config = dict(
    vocab_size=2048,
    tie_word_embeddings=False,
    dataset='wikipedia_en',
)
Each number is 128 + 32 x the weight over the matrix's rms, rounded and kept within 0 to 255. Layers, rows and columns count from 0. Numbers have three digits each.

# layer 2 MLP down (transposed), 768x192, rms 0.0647, rows 189-225, columns 0-191
104095142151103105095101115117074127133114131110135082152102065109092125122208160148136106204105172110102143086098031145097117150132139155194099167166115101135128136165118103171120139156095137138097187093163131171043071154159123104107127156179121134140106108171145127145144142102148149153172176137174116127113103132151110235117097148102113150144139152142134120055083083164125116151074087095066178153141132165218157022156122166073105120087086105146157126167116142136127099127144092141096135116210197053086162085123044109177146170150132121122129113144106073120114122052171056189
170082136139157108193107145132125074111129148136150145098127100121126114089073122137171161091125145150090145144143120106118132141099105176095133129098145082082193143180126143149129168117108125098150111109097128107109115161118104125091152122098152152088088107198145131153135165122069128202102091120109064104108069144120090065171092178126109129060087114186112141117130155098131109144106167064153098147077103181129167092113153140133063113124086179107131124100169158148119159105143113155089172140132103097138168115116148107186086110099127113155148165086129108123122194090144069150
136110149128141118161084120117124075098097095072106142144136143198123081134203126142105171100089137073104110134117173130064109146173130147126123123141141106074139098159138144174081122144097106165133119117083085098127106177092128146093130151159120137095108098133101107180129156118104120110129133163117116113140064127130115161169134124096109175134156143108127120113133114102106104104136150070128124140127117124097124182099115153115094084127129089141122161159168162144112115090126116136128117124163074110123082086086153152092156114081177099132104158142083091143116133145124100096
170125143136149143101129079143165101135155060090139109121124139133069162139091185102171154146085137132118160108086121143139104139160156108106127085118058082131129108188168126132066072134087109114136124120124110156193147081091171137073135176136157104078153142141078155125043136159091105083187170125136148117118130128165147141152130126081148108087131132144161140119125194183102113134152088162129109097152123115136127136172123157120131189124125149147093148115143150159086111141119121087145125101045160112135140100116137194124090107127107097139132114191087143125114181157156110092
176076126181116150159201197168064083122166189125170108140121196144142154100104114071131117123122103096118164121171089074153119120165091151161168092101101102154151091082108107172114137132075159107146129119101130141117142159138139162199154160098164152132148108119169128108101143183083168099094129147120148097154112074082104107067083144097171106144082135155155135178054150143114158138186165137136119144141100143130085128179124092080132135096149070148110104092182099128128133133150138131130097195132114104105136137132154100178105095152133155167121172139174107092157145086153168081
138093076179098141145086176144088167166180155171107097159148114115202131136165115080118125145143135159102157130148136094074148135119125146119130166121074118148151125136111122123160173118137126144143151136109091176112123084110162132140120152156108090193140136094120132131095139147144161084123110149089076140123102086137109119123098115126112128128161115124128123157093149119119122124152120100131112137152152129119119133139099125151101100134129081161124076104153149097157100109118119107116140144149163116108128126158126116123116173120132136112155086110151085090133097109116216131
140096157132137111144127180107089174119173129075122192150160142133102175103133165103144097131121103152139153130107117106149130100145121156138113084090104110097184165124184103171164072097105109144178147107201141079117119123147163115107094136112086167159094149130115147127108114105131126099121158146125139149125125163091129100112164095054115162156129118051150118102115107119167161130135128170165106127109127129163061043153159104142152133141091110104190123127101074120080167129131148153054121097104104112119144118148159173162110108120119150122173182214106108167183128090091000065
111119088126119128149140155167104151146148180149120114150129182141150150130116114113114145130170177123159109129098128178153150096141077196142150112128134125173089111162135133174174112139146107131151123132136095155088121137127154138122094137088142131095152109125120122147163103120103108108147172103118100117116082122078145116178121103130074180092086101112128110122155142143078128134105115096116164166140127136116136128109104104121086143143170152109109115144110129147106108151080069160135125123108121119081119094154138169164123109091109128113127098171114114045118097158131223157
123147149122138148101140103122161139111152163116117118150181094078082144164179157096119107144097155095142144059144128167119127066156118133157121087106097128159154206161181102121138157153135172166149107125093150113146116121149151121054165165106115209094138082113196059184121143162170156138106098123115145146139181137124022117110095050133062153140098167116057112099102128152175144127127131097155132187137113164097095144198135149113187136174128085094176111152109098094120066136132163178100102092100171105173168052100123139138130152164089141166144097121178140102093107111175186164
174137151112136096107102122150083188111174119119104124137163168196127137143185167146094075086102125111159109133144120169193110110162141163156131085157103084125163120151176195110126168063143161066085085129142136155151105182150108172141058081086151062141159100114106077173167139163141127114149095103104126115145099127128082139153116128116144171150139072084108155163118149130157204133120167061130067109103056175204159140097170083167083085077133147160183187103169095124122124116149141118132117121126162068075139096094103111132080108152111120108117126123127178118097112180139124125
140173171061149174163128155094115114154144118122162133071060189158153005134131181105165172147156073132117173117196138217105060156186096151077152099151072074022179127159158152106118124088130153068137080119091161159166131168139095197098137068134107163104155145071210114157082156179113123040148058247131064149104025096090116117088148131110174186149111153123125116157176117094106172149131170110195115113116084107163142117097185147155139086123147138145117102124128151094159145086169116044130187198113146177152075161095090139151150117122037085180084094135098131128131166124132107077
127141120086108125108122136143095102074129180108118104103164159114177148085115094177172152114191075152111113067117156162164127127127163151152148145120190128169159141091090137115162076079173098128220157155157124112151140115111124083129102108092103085160097139096160113106137083110135175089104137092126151124125115176136060137156150131105134075126092130146190148116139131146098114157141158137126146187074142153103113130103173116169110095158141142093104125118130108121146131124110094167137178118092050103077140103137149060109144138117121114125112104089183089135097129105111103160
129148096136115117191109150150089152120147097109090168152194158113136150166085129115179143087131109138138176103090143088108137164160129192178047156068086175141176155193184107107120150157133137095122107078156116079122167118072234107135186107181063121177161122130106166167138107196109208205083156155168086161146186136176166128091096070141147141093146133154102097142160142164131157112151097116161092140123106077167092100129165169157119174152123149134150119098095113125105130157119133108132118137131160173139158130048179140151103163108115152191164118148170213108107131171064100046
099124125134131125049059093163125095129118093169142162134105081140122110103186158124095162132121132110142134139094125162129153181146106135080130106118184154119136087174077155079139079092117134110109123127160136175123174148130177107085116141115161156167137123130067146175113131161105134112128133146123175139137123136130116098116131174081172123165096106208069116126131084124156138063093150063127150129155141147121128124131133125138181136123126122175095080108108160117147093146121135147107132166100113084128117138177132152172138125129182124115100138093137101092132095119080150118
145094100135141134137158121146081120097193173107090153114150158147171120169120133077102155132109115153090142068120159126090135130120121111131090120141128087111169126133171145107131146121083108173129085149106109123156139146087144102138148139136123121148205104109131091133128154118109113117129112165123137116155108109130141119103150101096091096103200139143120129143134109146152108125136135123046109138151126123137173107134123137143199145153137140094093083122174113115157137130147075109157128152093151188144147108108154160144129122126101093129118140133169100146104153140076068150
132127147123139126111119044108120134164119045161089124119104123151085119118113116080087131169162118103145143168132130150129113141127093124143142130087099101114147147108088144106104153177149119136066131146145090150112131152070103077134135113142109143155109127141130127112150122153105151142123193097124114122110163104103130123139108163088120145115154134164186130174129125088154171122158124140178088127096104145142122126153171133154151078113086137165135141118155101155139100085137183147147109151150136121139136153147107165135187113172123068095123128084093181134091116115076098156
088095133142172137180108144113129095152140166136165073100151098124128168125208129131152127135132135105191155169122096066103111178096152136136086184138104089137113080116131091178079083172123108133093074117143155115126091120115123112135095072146119140146084101152053152097171048102149178195169092154184072169102100068163170142109124124161102191142167109116090117127042160157124158103054103115046206104122129101128173125100168140108125114111094079118138149173126132125127111148108112134151127072156110108122158121148091084150146139145169136146161127184140082156076162196132119113
144138125129103073077125117178134141153099113155168088201142158106153044128148154128156145149121133122105152089205154113144130146132141199078077173103135134039141065080162148147149097167115149187153123122123081105089186096140165178159136173138113119132126181104195117116188111106090132149119148124168189160176114122172125134075172127165094160179150102204125166187116115080091149180142164089151103133103093129102130141159068129120141125134119166113186143134147137102101131150154130111062073161108175121119131194097089109134103141122131104153155157094120146173136097084074148171
145109135141127119116089102148089143151130154131136132161094162111099118092172190133126113049099133163160170106147113165141096141176138149159182152147110099140106153175119099142137156085105058098151113094121085172104144157191115117148138110122136185140123119103088132137109119128121169086170132178104172112125171134108164146117103107120159161150120144168141108137164195164128160106127119111162154152186158088161143158155151132150140109100147059086129154121165138144144098113091110176126135100147113106127189139173143152115106187159175170101141100161106165124100121123161075159
140108124104129143130086064136128145117100139132099150170174058099077168150164119181163074148168136116123128135137143101145079129144094131102092162123194088153124152165121165094145099163146130164162159149120139130095129205105137124113092109131148183093143137192147131122104080113153103136192159082095133164134159159148104126103157133112115124193095162113148187100135126140144103149099180111130101096133125163146119157144131139142113109123107133078121140134092107161177142133137139077084123147108158061127109156135146143120128102145109142100093126091131179100098150187122124170
107118159105170132131152076127164103141025121139100162070141104082145152155138157180153177123084101166148152137106113130138134115140061114132152126123130094130093165140101089124121108052139192122150144135110148094143109112097086102127151173156159112108152066106111142133134116112112105128160163167131130189086141112111145096120134186088131083084083148156092119154154126157122047112027146134144116158086116162151105144100128110153099115127121176118133098132089093163124161191130125131181113066117059200126143129129092130117123168206133080102109187142095083154136053108105120120
150075150172099149150129167138145102139151171149140065087093105179129074190177133134084103152094104179111097111161092142171089114115169125143153205164171094105147118145042183128068120104172109136149084159177067187131102186125126102102088134148135170147137122077138215139190152075148153111078060159145116108122082188137071139096166164079117139031136147097161165149150084083108152153131095117149057165188100122119142080124178107085169128100125091117110167155187127128130166126123149074145135156140180173087060107100155121131124205084159204133041200115097098125112062122112113145
124151111134123142149088216109148125123149175117160154159097139096117112156184078136161123126134131092101114145117127123088106110145123095157124132097138155124157085134089132129146126069134147159129116157068122137106150098105118133119065100144125104186109122131134145153109131189144118081127113071113174070104101132065199125124146124161109125151100192122086082112127101121153131137149095091108128120034122112144095121127118062077139137132068137096137110108140146092177111129124139149106123156136098129120108085170079109104165117164099152174129106150158142119144112122090090088
096087119132171073178057177084138096083158173133139129137127135073122174116187120140164075101150117077132178070100147081121105104092128166137053134104152125108115091147132148120068173150128137146153087127120084132108161106122124124086157164122106118122116129124100113108146117128169134103174067160147144092113108099173085120121132076111089155109108139108058182158139144092075092125123086012103135101099163133174102111111100122140165134138101185059140098142077088128103100138107090113114146115093115133132173145085137130131082137146179150162124114056109129144067150063093098135
133060129084117146116111117139129156118093079110102169149149090068115109117096151141128157129111118171124139076124183097141116127194124128116128163134150113147187096137082151087136188118097094108144124119150160149127090183082117164125152137150089090158130200107150067108103100118111143086172131147130095107131171155123113134187167083134129155144130149090094078133171069145164149118137139189113139106143138103170094150172127158089147107097093193112160123144111112153150147110110194113113139120102094104169148125137160139206163170155118054137125101178098127118158117131156064201
133137121108102121174131113098103109126121130124140179063098142172107155126144107149116086091134141110149125157154153119130108133119157112152166057066138153148190075127090132168147101108173083123123170211078208105087153126125075175146114148211123077141119079183134116109144161124116147086112090182146057187145132149133162163119131094158175152061134144101155102076113083149117177021110136193132091150105175110151113139119155131113150030098098101145161122120086129129126116129137100114119128164120132091129103141043122087110117134093140040140101132175160098141190109136102043106
068148121150100123160104148165159138121112127120165091181207125133155162131134122113057128132124168150164127149084141135129154131120185099163080144157119083187170119096125112129072116191136083196091151029126182106091200127188165110074176151152126095063117100094153141104146093182116103152140097140164193119089095160223115171123140143116146143142185084125108133050195070117127157160047156089141159019156151116079074186179102136125136223166142155185102154188168080091162149122087065078147092053117118058143115159157081112118143150153167147126092101114148103149108143137102135097
124122147142160122145084089170104078066164120119115123096158114147101186171090079146140130153184143100097112119130106137110133083079121197155112125122108072173079140114117096161106138164076145159129141117148169155141114123119108163186148118187199115151142139114142187094109132170107068131093098133112130168115100144116132128149162138141091143123074131101136162107122104185099198134144149075087106192167105109127086111131100093167146163048119070157083133106117127140121142193044185117140154120066121071149136143186170134104146133108072095168113077135097156111136113059144179078
173171157108156138161105192166137116175169104109154063114134109239173184130107162101143063132161100172128147152133138106169141096161167154116107173159105165127158157124089154138109110163128120147101150122156131136073069099105183169061107134195113125115123126102135143159072181232109139177152135101146067089132100140094079086239133138099104114113149128073156105131154197096145137030109123122117125200145070137118187115189174137109100101165152144050171143148108124136080128071166077163067103163162191097155199130167043132128179179140102092148124115149058104133132108145136072164
158168127203167118151178142120144149128165160150101152115122170125148080113092132084147134125146150113065150136119142100138160093126132147108134138169163162090148108104138089103110169103163074114122077172135140145127119098112137112122068110148137107176120099094127125083117096134149154134123119126121122111128157125163154170119126125101107148137143074115115091183151127121064154143148128092105113088137112158088105124135098144135137118156166113109155142149161133133100068140078100120090134171134157149133090104163112078073120141133154120129166163152118109099161149103167112116
142135142150149109119132108114159068120095115148072150191113116173125151112146108116144103134156143181069153098139144105136172150133120150149167113158138105140113112073091143161119144135097123140131138067144094133119125190156119117127105086105129106126104176093107129119188107122149100154141111188092174095160118134135143180131145105080080115184154124114085109090106116143143194140087125072082142137141119082161120182129132164129120076065118088146150107151112097104161141122114146179112113096100107117167082060118132114109101134068139164129086093075169119148159168157119020159
097121174091126115154124100129085163153114104095196119092091147187130196161156121096153095160124154102081128122154155173094127113098164132165212122089149124140143158114103096148112124144132150139127054178116112127158145109107119183104120141105119089115169057104108153125133112103162165125107116167193158149124130115148187073143171125099154141112165145146094181106111131179137112146121124059120128164125131126176134140041131105094150126130142127086150091127143130184098166095128131123186151082062156145124134086071112127153136152159144105093172089131103138116121152121124124147
089057114143116143137108087133119143080096134159109117117144130104156137169148114131073100159139123106136141159169150155143125141103112101083140124097110072159126169187099166071119144129109126103117138115142121136113151133127159115086149150103118187111147145161193082097164112151114126079157159097136240107160183122186086113169184124109121160135143108132086164217153150071157153124141083179187150108209136091143161125186068190161140058097081134167146178137135089102172159212087156114079061094164139091150113109105088094153077131124089176088137171124141105102156155115160102113
123087136185091119126127167145148174130087085120148135168087120154139119118123133075144062127142102146103145103123137113089119110109129035118106100087175126152068143043164144091142189150112107154160134077104125106162155209101087114166118117158134193092168172106093119084110135136143109132132169130079131101184154115149109060097151127144082107116113182064103098080144144143122111148114152080081138117148181143131082138159103155109135131213151137145148112106196176118142126156041125069175078123147077085147117128137099159128097176119117160105114183136082109106119109119155099132
140209178172080127115113153144087105170115132133111149140106079143123090174105138161131108081140105146099153065130132141120094163092182094115190054071145104106178139178087118139088173135085091135099230095135082066131097133215159163160094133136145171129118160132112162139160149081152099163120161151134104108110159190072059149127108088184130159156148106150162098081128138137134138077066134144117149155142171135159158083142136107102062120133131149067087158123124113110130087142135054142152130156150183098105119170098205116192166089104108114138101132183097187199132143175147075140
147196113137136125147157172134148113132128109130154173103116114145132132101104168132176167127152126099040115092165125132163091076157118118156156113102146165129122180128111158118145109096173163083114100119116134113147147167090118111139104157124129137134157163143142193175097135117125099099066149124145131157128132141098117154134097097105160138121115166139105108133119105164138100088145088140091095112121130077084145171119170118136153101177152105098128116110125100140148176138117136101122161142099143143082137097169206118139054080137123094109065105157152176168105115128144136129
107090133156123120134095134077166126079119227135149129129094187117128079139081104088202186162106127148089062160126152093153118141086127072102089106080118099114121189156100171120159152121167122103146100106156185150161183134122104175104155149122148150131109137142139102095149106111127187134122089133125092163145100123143109087173153198118093078067128140123159049175134122183125144114209098113151144068199138114178128160046185052076178069125127137162079103189173088128168073096127143137160149163068119138159141101096088171124142123149132125119123098076155132154169133111110179088
# layer 2 MLP up, 768x192, rms 0.0793, rows 190-225, columns 0-191
103107122148116149171132111144176144148193089054183126167151141135140084100124081167129155135161117154117068138154112118128069134156123090123153096084156198107126144108167179120104102114115091173213186184141138145136104141112058130130132125142091119100133130182144182127107186126153145136132186068127155134150138115175104065125136106146131167115108101183134145102099187101157126143176132255165107147101191081161103061129166181142057154141138205138104187168110208125148146129092148120150133149108159126107105147117102140073132166127128130131075136113129122133179139104087061059
098097146179130099096077112110187122166196079131114191116137130086149160111119117116090059129124154180102122112112102080143124164087105115112098094072135143149161162113137094122113092167154121144151171159117139116128134137125141141171135145092126118155131131123118104064090168178145145135113130158137122163105088112146113099098136143137102147109129123172198174136107124155179128155155104190135108113097142154182151131130146142147094159152157147139168090095142094130157116108184134153133091110134198110156142147081096135121135158102162157086133169169174140175136130136129134094
084103118105138077160109205116065100081178144109148140091127095137079141124078150154094146177122137191145135192158128085133133085139164143175076154132145143134141104127133092166142115115104149106101124111184124085086107181176121102141108077187112182109085076138151104111176075117101100165138105116136155170123086101147105192145159029114080138158113094132109130122146071099141124151079147130138098177098155167167138118140129102150116103112083120095151146160106148107168171133136117154129128098114110154167156139148115139213104174171140106059105174098104113131150125091102133178
126075067113142095074101171140140139129116101125181092130140155109137129122135145119127187141166096154132130140105162121186128144159107102046109123126117132064105161164129141152110092140125171098105190121155093127143133193112123132114089108144125111131088162101158127116145123140167089178173124107115122141087130146130116118128140122175094106228152155109111094109111103118104165132138149128141082148091130130180126137129113117159122157156094137144135140168055116159135184146141132096091074079137137150085123110083169167107147118127179086118153193069127099142154110129128110104
154093088099129156166156171068085132101154101126108115104140106150090111132099151116163172155111093139201110152106149138187114086135150157102165095155149104063101151124143083159141105125137110147115113113154130083123103134137156163129107150114144115134147085133138102114118106153146115156168181146136143145121163108104095143147128122121142109174137144116105121117127170120105140142110155117135138136107119083166086145125162167115128143138148114140094162164110130167092088140101098152127114097112183138126133131129129166114171122152149113117169148127099126144128122210120110114
142122139137155098139083131142131132149134133081147183119152102083150097119093111106112127116098127162081165142121122111137140112144112158139120110154131161094157125109147126173119134124128153141133153125158120133095105199152130163152087118133150179160078146096162094128109150162111151087154105145102166117097151124168100152166170102062115110180133155126130129116176138108144121129146149145136164125134109153148105137183149092151136172149200142147101160124152128206125163133184114133127116125150142137153138138106100156123134136128097127057102144148132102121137136149110109186
134133157124112135140120117146088077213144145117142126091121113150142087096160110095186119117126068131105125159144131075081098117114177119116151117111119145074174162127142091108121113116080189104170126098155163121123113100101178146161110102101130115127128086106201121128112052125118134128144090167115175117087092143129075165107126136135106127162084145146119089127092109089097131117129162130187080185110112152147125144168128137145059146136098094145200158149126152082124172116162107117128131131161140125109156132081090142080165104154130121165168143154112167147119121150131117102
171123108183158142135078171076139065094146151098137159159112175148192146131102144105121093125157152127131104132079152151148053099120171124147131154102105173129133113047112144166140113151078102095110104153097108149076108127083131130117089126153099089109138090205135109056149130097134101104163117167122129198146107099055117161146140113111125107128103058128100091067106172075140096134187167148176088099101129146147117098141157144139143166104092131114118151177112132119147172096126166105121088038102155172115117168174125195140166111152148130103172117086118112166209132148147111053
109101111174098108100149159149139140112167138120156102126135113085111054134165083190110099186076103128076123154109093052114099140102197093071097105200142156115153177109164115104101111182112162054094162122105058095123106156163179154208116165106105215129078068135133175062137091129094107077155144121116151117198161122182172049097141151069109115105116121104111136134116116142122140143154161152189066101078192119204171088159120189140115156170111097136128109157107115116069144187133126082165096116060133177157076062153142108084130155116106155092124178123100134127157171143075121153
094090111100110067068135148110154133096112149084150197165150099110111193102178124119118117103069114111155129088154185128107168122109123152166106089107105123087090097109110128167164111154124086166101147201150128071083091181135075083188131120177113166127138145132112116112152109179152108167134096152170111080107179149102090134068150073096128120169088125071147099024094131080151140122134151176160037138097132185172116107207136113153119152110142109122175128168078079080060133128114156143176109078053172155199167140136147150159187194148138116073153157145161090133167117157159108156
078111118115157091124072121066181126109135081100150062090165082061067137096121213151118184134140174132180162119160136134113104155113134159130135122132136124114150164101150170123140128126145103125131159129117113124098093075179125157127109108076096127140106131132136102145156081086175115187115154160163098133106068135118140157195138189147065135127109140137094100126226056141127120179101156135134122160068115077098148149141148158150051163144134120111145190161081115119087135078110198131088166131159149138145099125139149137134137116109058179104119134124093138163156178195155121127
138111107153101131137152146091121092108154188127176125090178110103108115139093147118121185098110122102163153107136091203133117095094127064105140101154143133129120107134176187178169088109112126129124133134134107094154126176141175202125087142053213147149113113150082080071141132057143150156131109127123119116154173130132120150162161151094230125148136135110111081048157102115156132143109139130123149082144139101104116046128185086101153131148124108119112164157114095110084143104171151072194131144149082100102139072141130175116132110141099130094150139133138124215153144158122101120
151119112123085117161176105098089101122155175124135169113116152105104104078152164164154139127075099181127085137163129038106112121092141125117159155180146120146086127091165137069105143130101148138180137155117169122126105107130118162095103145146125150157153173142183110164127057101158098143087145095231161137152126122112162155155129065121105139102164169054166138125130139150102135190155102177141143126156127102099060167141221191121128098085137104129150129190163116098118121151135138097128103118102151167122114108154118101139108136111120140127116120108070152128162133104156074088
097109117143150116114102112144142177150118058098102126158104047091141154105147121133137119126121147122098138143117162122157107106146143142126133089075135171139157133138171098171117159102159148098094157113194097128111108091125088166078122137132132147155075120116112162116105095120180225036102158103115154124074131147157120103147131133130120199123088132210111106092132167098167129150119119108164132099122121108133051155131117162087062129110079144131147127172123155093100122117141110147124106118122110049114123105154121128127139097140172154129121164088151167172163119144134110160
140129136129102163152112216152125129074164139114127136063140162097153106127135178153182136116107163135087103064197109120115122107131172142113128121130138124136098135164118118143134122089109123121181104055126160092167138115157137153127137168123170123112115157133122124166118163107107112144132092130148120132185124152198138138101132092114142135136130123127077151129112159137129067138146147100084164148156125062145144121126145131090142159140142136112127123135096137108107126129174079141113126100118136121128112128096123157143104127094119167122084131121128111131141160158168131162
190122146130087118174136180115108109077135155114119142172143168118182138148087143144171115153126127216105107148148109158122117179137109109126128138108094167085094122086192146146139097091115154108158133080120122140104143189104162171098101183149121099152112095145154113135052137218119100042101134104074135114136117146090116098116146117091159121154132193136146160084145124102117112097122156169114125126156123131143067142180133131113065151094148160087162131171133146139156176164110171110114162138088172124120087072171110219156149096110140080111121165161147136129180140116130107140
164099144105162113100143133044106112133142152104142145123136075095071127054114131120098072097106052159195156159086147087139144178161104122158146095137086139130103111166135122186126100131133097115094112165170178116158109194119132136110133143153113168169096111123176117153077177133139167117172119183138092139125122134119084113111098112096158119153092205086149099117119131123193086126122122112090160144118109096173126154130147118129158160108155105151047115128099149138123177089154111117172186088124077114111133049122132195119182099121106093076127154128095125127149161158093130125
102048142135175145127133148100109093136149123129145079097196092139094083121104100169116116145162124121134078178234116142153194121108219110131090074117128117093111091155173144110123126178116126090139179113088111107187142144129162089182111124114030123119144123186086103113161125101141138168117156148142181113099155167097219118136128158104105084142116100143152164112151095102133116152063106131116092138094119125130180114188127140121119137134157141142087149125084101144062129189173186026162110171104131176150183098090141112123135157085154101143123138160094107169152111162133117124
171089074101122150111160109134167110141205091100134108060167157070158098136144153096148155120152159130108104102136096104141127153138135144109095107165099168114133106101141177131165149194149099121169106073122175106121184077113159157167105137150103158125139136097133117085160125105126121120119165181135108128160138119100168157188130104109111099156132099110093052166133159111117177132176070161111094139126085115105118134164144175062071149082181134131111130214120169112108123121095131101128119117143154113106078139146102147172114110083158121102160139118086103173179077093131096083
151136110119074142128091162133121156169152142119123136177133179159111030120075155103145076109117174153122155101136126082158116137137180152096160097174125131135123126069124135097124105173073067149101099072153047129052141164124137119121125060142158126180119173149125095091145122110125118099123185160125208131076135105173139185139126104052132135091146127109153134154125141095135114170191168154083157101149086072133133049078153143115161179180151170153113166137144160115066191133113112116127107050190153095124110135153174117089135117144150162096163145102154120130180129163119099121
128123132090186101114185163115154119147139157111164142126106174112121132135122140130097135113114120174123148165063138119048113162165129165062133123171125126078093141132141076133175165163111175124154117153121115042084089148144188129151086120178117139134143118168168113090125095178129109121130180176127154124150159140125124155145180127042098115182077121110146153068105114161142095176118132099120111103096129162180063058154118115187078120125151126158178089156037168077139123123089182161156162096157130128172167162099145206146111079117151147051102114144179053191138192123060115132
092123145198117075082165112113144160176181100123170177086145085128097172118176147201110149163099098114132168137164075143137129170129123109132149071152097168127154159114196147162107091120180132116113198122148177107115179126145095170146112083082133114117156147069167127122070103185173161093169169149158130184100034146146060146107151141117168119131092140090122158133102139206142112176176098185103081109133152087136097082122146091122131178154042115109106123169161098068125180123165191150183121117131168076167115116196134146137164057138089172125113137115139163118143161168087111086
148120122140094144158143104144147134170131129056149152143181157131132135123093150095109120118151130158080086093071164193134151085058074111105072138121129171099126071067161179157107098065131127170123169156125210120152111109131101130140129080146129142194121111157159140119145136118116165111128121085118095162106134116157121187162122150121146135110113100120149106088198106121119110162179085177148100167135119103106150099111176109107111160082119166147047185088090136137152186087154122099123137124163104118115140130092137139115143116175093105119155130128146110168136094145123057121
143162085129148108151114092100118137179170089062131132103143136142158110123090094079102148157193164113118092151106123118209104165134143068079093177122088185132188129127082157136128125152103111131144155126115084112125100164115142140094097171102164138104132096137120192175157181082201152132141164127118138134173144109180133132121171116103142112182078154137146154154127147096094085141119161158103118117119154191100160157173143076157134151147128177103190179138073131116127095172150126110095116182170148085153120097092107168030130114157180137157091197119107188153158175139117104138
153133132124169094167146152052113192143152159100138145166166109140142139061157140079121096131131122136091181165106130181134143106129107125076141121145078102110081137079186097164109076200054165127173093111189091109194091124089155094124102121150107180138127119104105179139165113116173145117081156133143147156157099132167106134144158115131165123218144119155110121085113197104090066180185099078192115111128111140139106155167106080102127165073105148109118147153079114126103185063140108114054194078160084167102147044112181181139114090093154120087094156136133097155141131127151092110
132123144094135082122181137083111086114113080117103154123123147132130155089099148111089005157100131146128163218148150073134102131141117131119080103140054165071152121123187133126111106080024154111097162096103181084115141131148132144156097132165179195186160136131150079127174147205167160104126117136088133156042143122142050090146160161095058112158093135128114145104179161130161166071086111144157124183047096148180110149134117210097086092183206122112171121163109138110134175157199131087151125075126165142104127137136109141108147057146115107126122135170111130099136182152110091167
147106108107111114109116121140128052155134173096160163086149112123131047063086089131094107107120113147121131152154151134102172111084165154083108053110098159069116132129135120139141107106106118115096128081092158133133133136124091149117094121151109113094125084151118150112176150082149132075117131139105147086077141164131127161164145171147102176133127077148142053103096091149125127186084123128119101150136112122130133104109176102135158111115151092122097148219127145142140180122143129080153113111144089089087211094076139132064218114078124111138121158096115128138150089109142101173
148100158136142112168140122078107096134150115096155171175084083125137127141131152104109127148137111113163057146111150173209115118124127082074100140094144116060137122136177129163122090140124085205143127172100124140162103149106096164158069141088158102100072179141152130140138117074135130092122175142149146126100190122128125177154158135112103134175152140108125104122149124095145155124086065169108181091123100112169109114177126123191045138119154152102128143142146115136114159109064118103128165074134104133149153100162118160085119121134108086160160162142145115125157153137161092149
097137164141135094116138099146165143106167132119162145174172094087104158115130108168105164107077179146121139142141133103134118148153129067119085114175110125160155148092126155194132142115112135150155140126124147084173162159139101125108097089104085165114072147147134131150077124130130164113129133139167112178100109112109101111107194095136131185106144154098142112134111156137137098154125142145102117126134132127153190144078134157131140147177093131141132099146112100117149155145146101120170135140179121119146091118151131129133107153139143173103044153160161109134151148122164143134
155127150097123108179154112140093103137139087120122130067165127115105152162135124105160147080110104173100144172106126114134041152126157066175070133149143103133101203143181116144097056126121119053133123157115198128172116136132152077129108149081082129136143099107143135123153107069156151070086125108164122158052103091088125128158145068127074098128096166093193110138181211156158172128061154170076122144109150117097103068150158160099119162098090172091120178112092161102122154106141146155161128090168137108187141109115089121160154117145161090119159137129082173121141168130115068130
118105090093119138068076134088159153129135114092113122104202136135134134077109118135128131113117148198170131081119183098147177072076130160124141078100162110098088095033160182149156097086117167166111107155099101109108149181095088140136087128181129139180112139169140148130156100140110064119204161102116176148104150151132123142129146117159135063167128121160181119098137132111125115070085088125110091181181174145151101127120124163229153137123089072108086120180109159147098128131128123104075141137152155111136131090122171172064133155085095160084155160069149054127171149162091106170
112119132131132100123125187114099057178149089096139113138138147152163088121058212153106109096137077111128114157161123154153112128171118098140123140093106130090076111089163150205152175162100139124104143086117151089095071135105111118131104108130134164144088113145165096143111056169122118158125109162126102136149104109077141170183146089138112132152138121113109136066134117223124129130140171102092091101051095117137063144112114116111139169144123145138124109149100160102095129119144056156133167106104151121149130136162211189152224120110172124176086162126083101140167130158104131132
148095147090139113096111154096175147169172149112160151116114094079092089137101170210175125180077127134145169160135094092143113120113147126173154145087164157141139188182133111147203129150110135100097123098150131117135147122151120163130112089132187125144059096092099088102095116109146156045145099077140168199099062123179134133137128137056167193089098195166099140157096193128192123095190173104094136127105124048160127036095159084088102129130110125151121171175174081143110197120195080123126121067177067185140090066103196120078132158116107130090182135204117188167139188140124124104
191095099083084108152146160107143095141145126090166138167132134108103126141108181122121115142184112090117118124163076142102168084200150088134129110113155120145107141110176157152120146161117119122157083122112143104088151129084134131119094153139104118127116102073110100146091075116138144194179076068121093147148100117108142182178159077140085108135131160183182143125126084121066117173177153143185134144106158163135111129076111103178109140052083098142148196135121106164126188099130149127130132157132102145191137106166079182100116116151106116116162177110128096133218132191138107106
106106143100169124129192112113173105148151139082112155149178070189116123135102172091103093104179114099129099137141181126165154125162176109159104137090063115112104155104139130159154150144121081086080130117136112145152124092146155164129086195167105152104096054078101117115106062082102194099133179069210137089095147144111129046124179080155100122208127087098116114090159161139154157127113098132121113130115110118146129124123145137106041116126195124150127171151146121160087153163174103106140131130097150133110145137171149194089127117085146163143152164123154090157136169170160100106
128117139105080134062168190108106093132131096087134171149111133112175119127132136211108156127146053136105150094056131130141135096151132100090150133119148142126197088117127090179110100162078113153090119095178106130100103177092161117103098043120080147083150151082136123121110140147114119117151109122121145119113172182079099123118147113089174160145100074172078155053132155119137099139088151119160159184083162108121088132162096115108069206117085125100119165116091112170136143121133101107106192143128173105139111117086154210111079117125134170166110150136143128147161186186130103117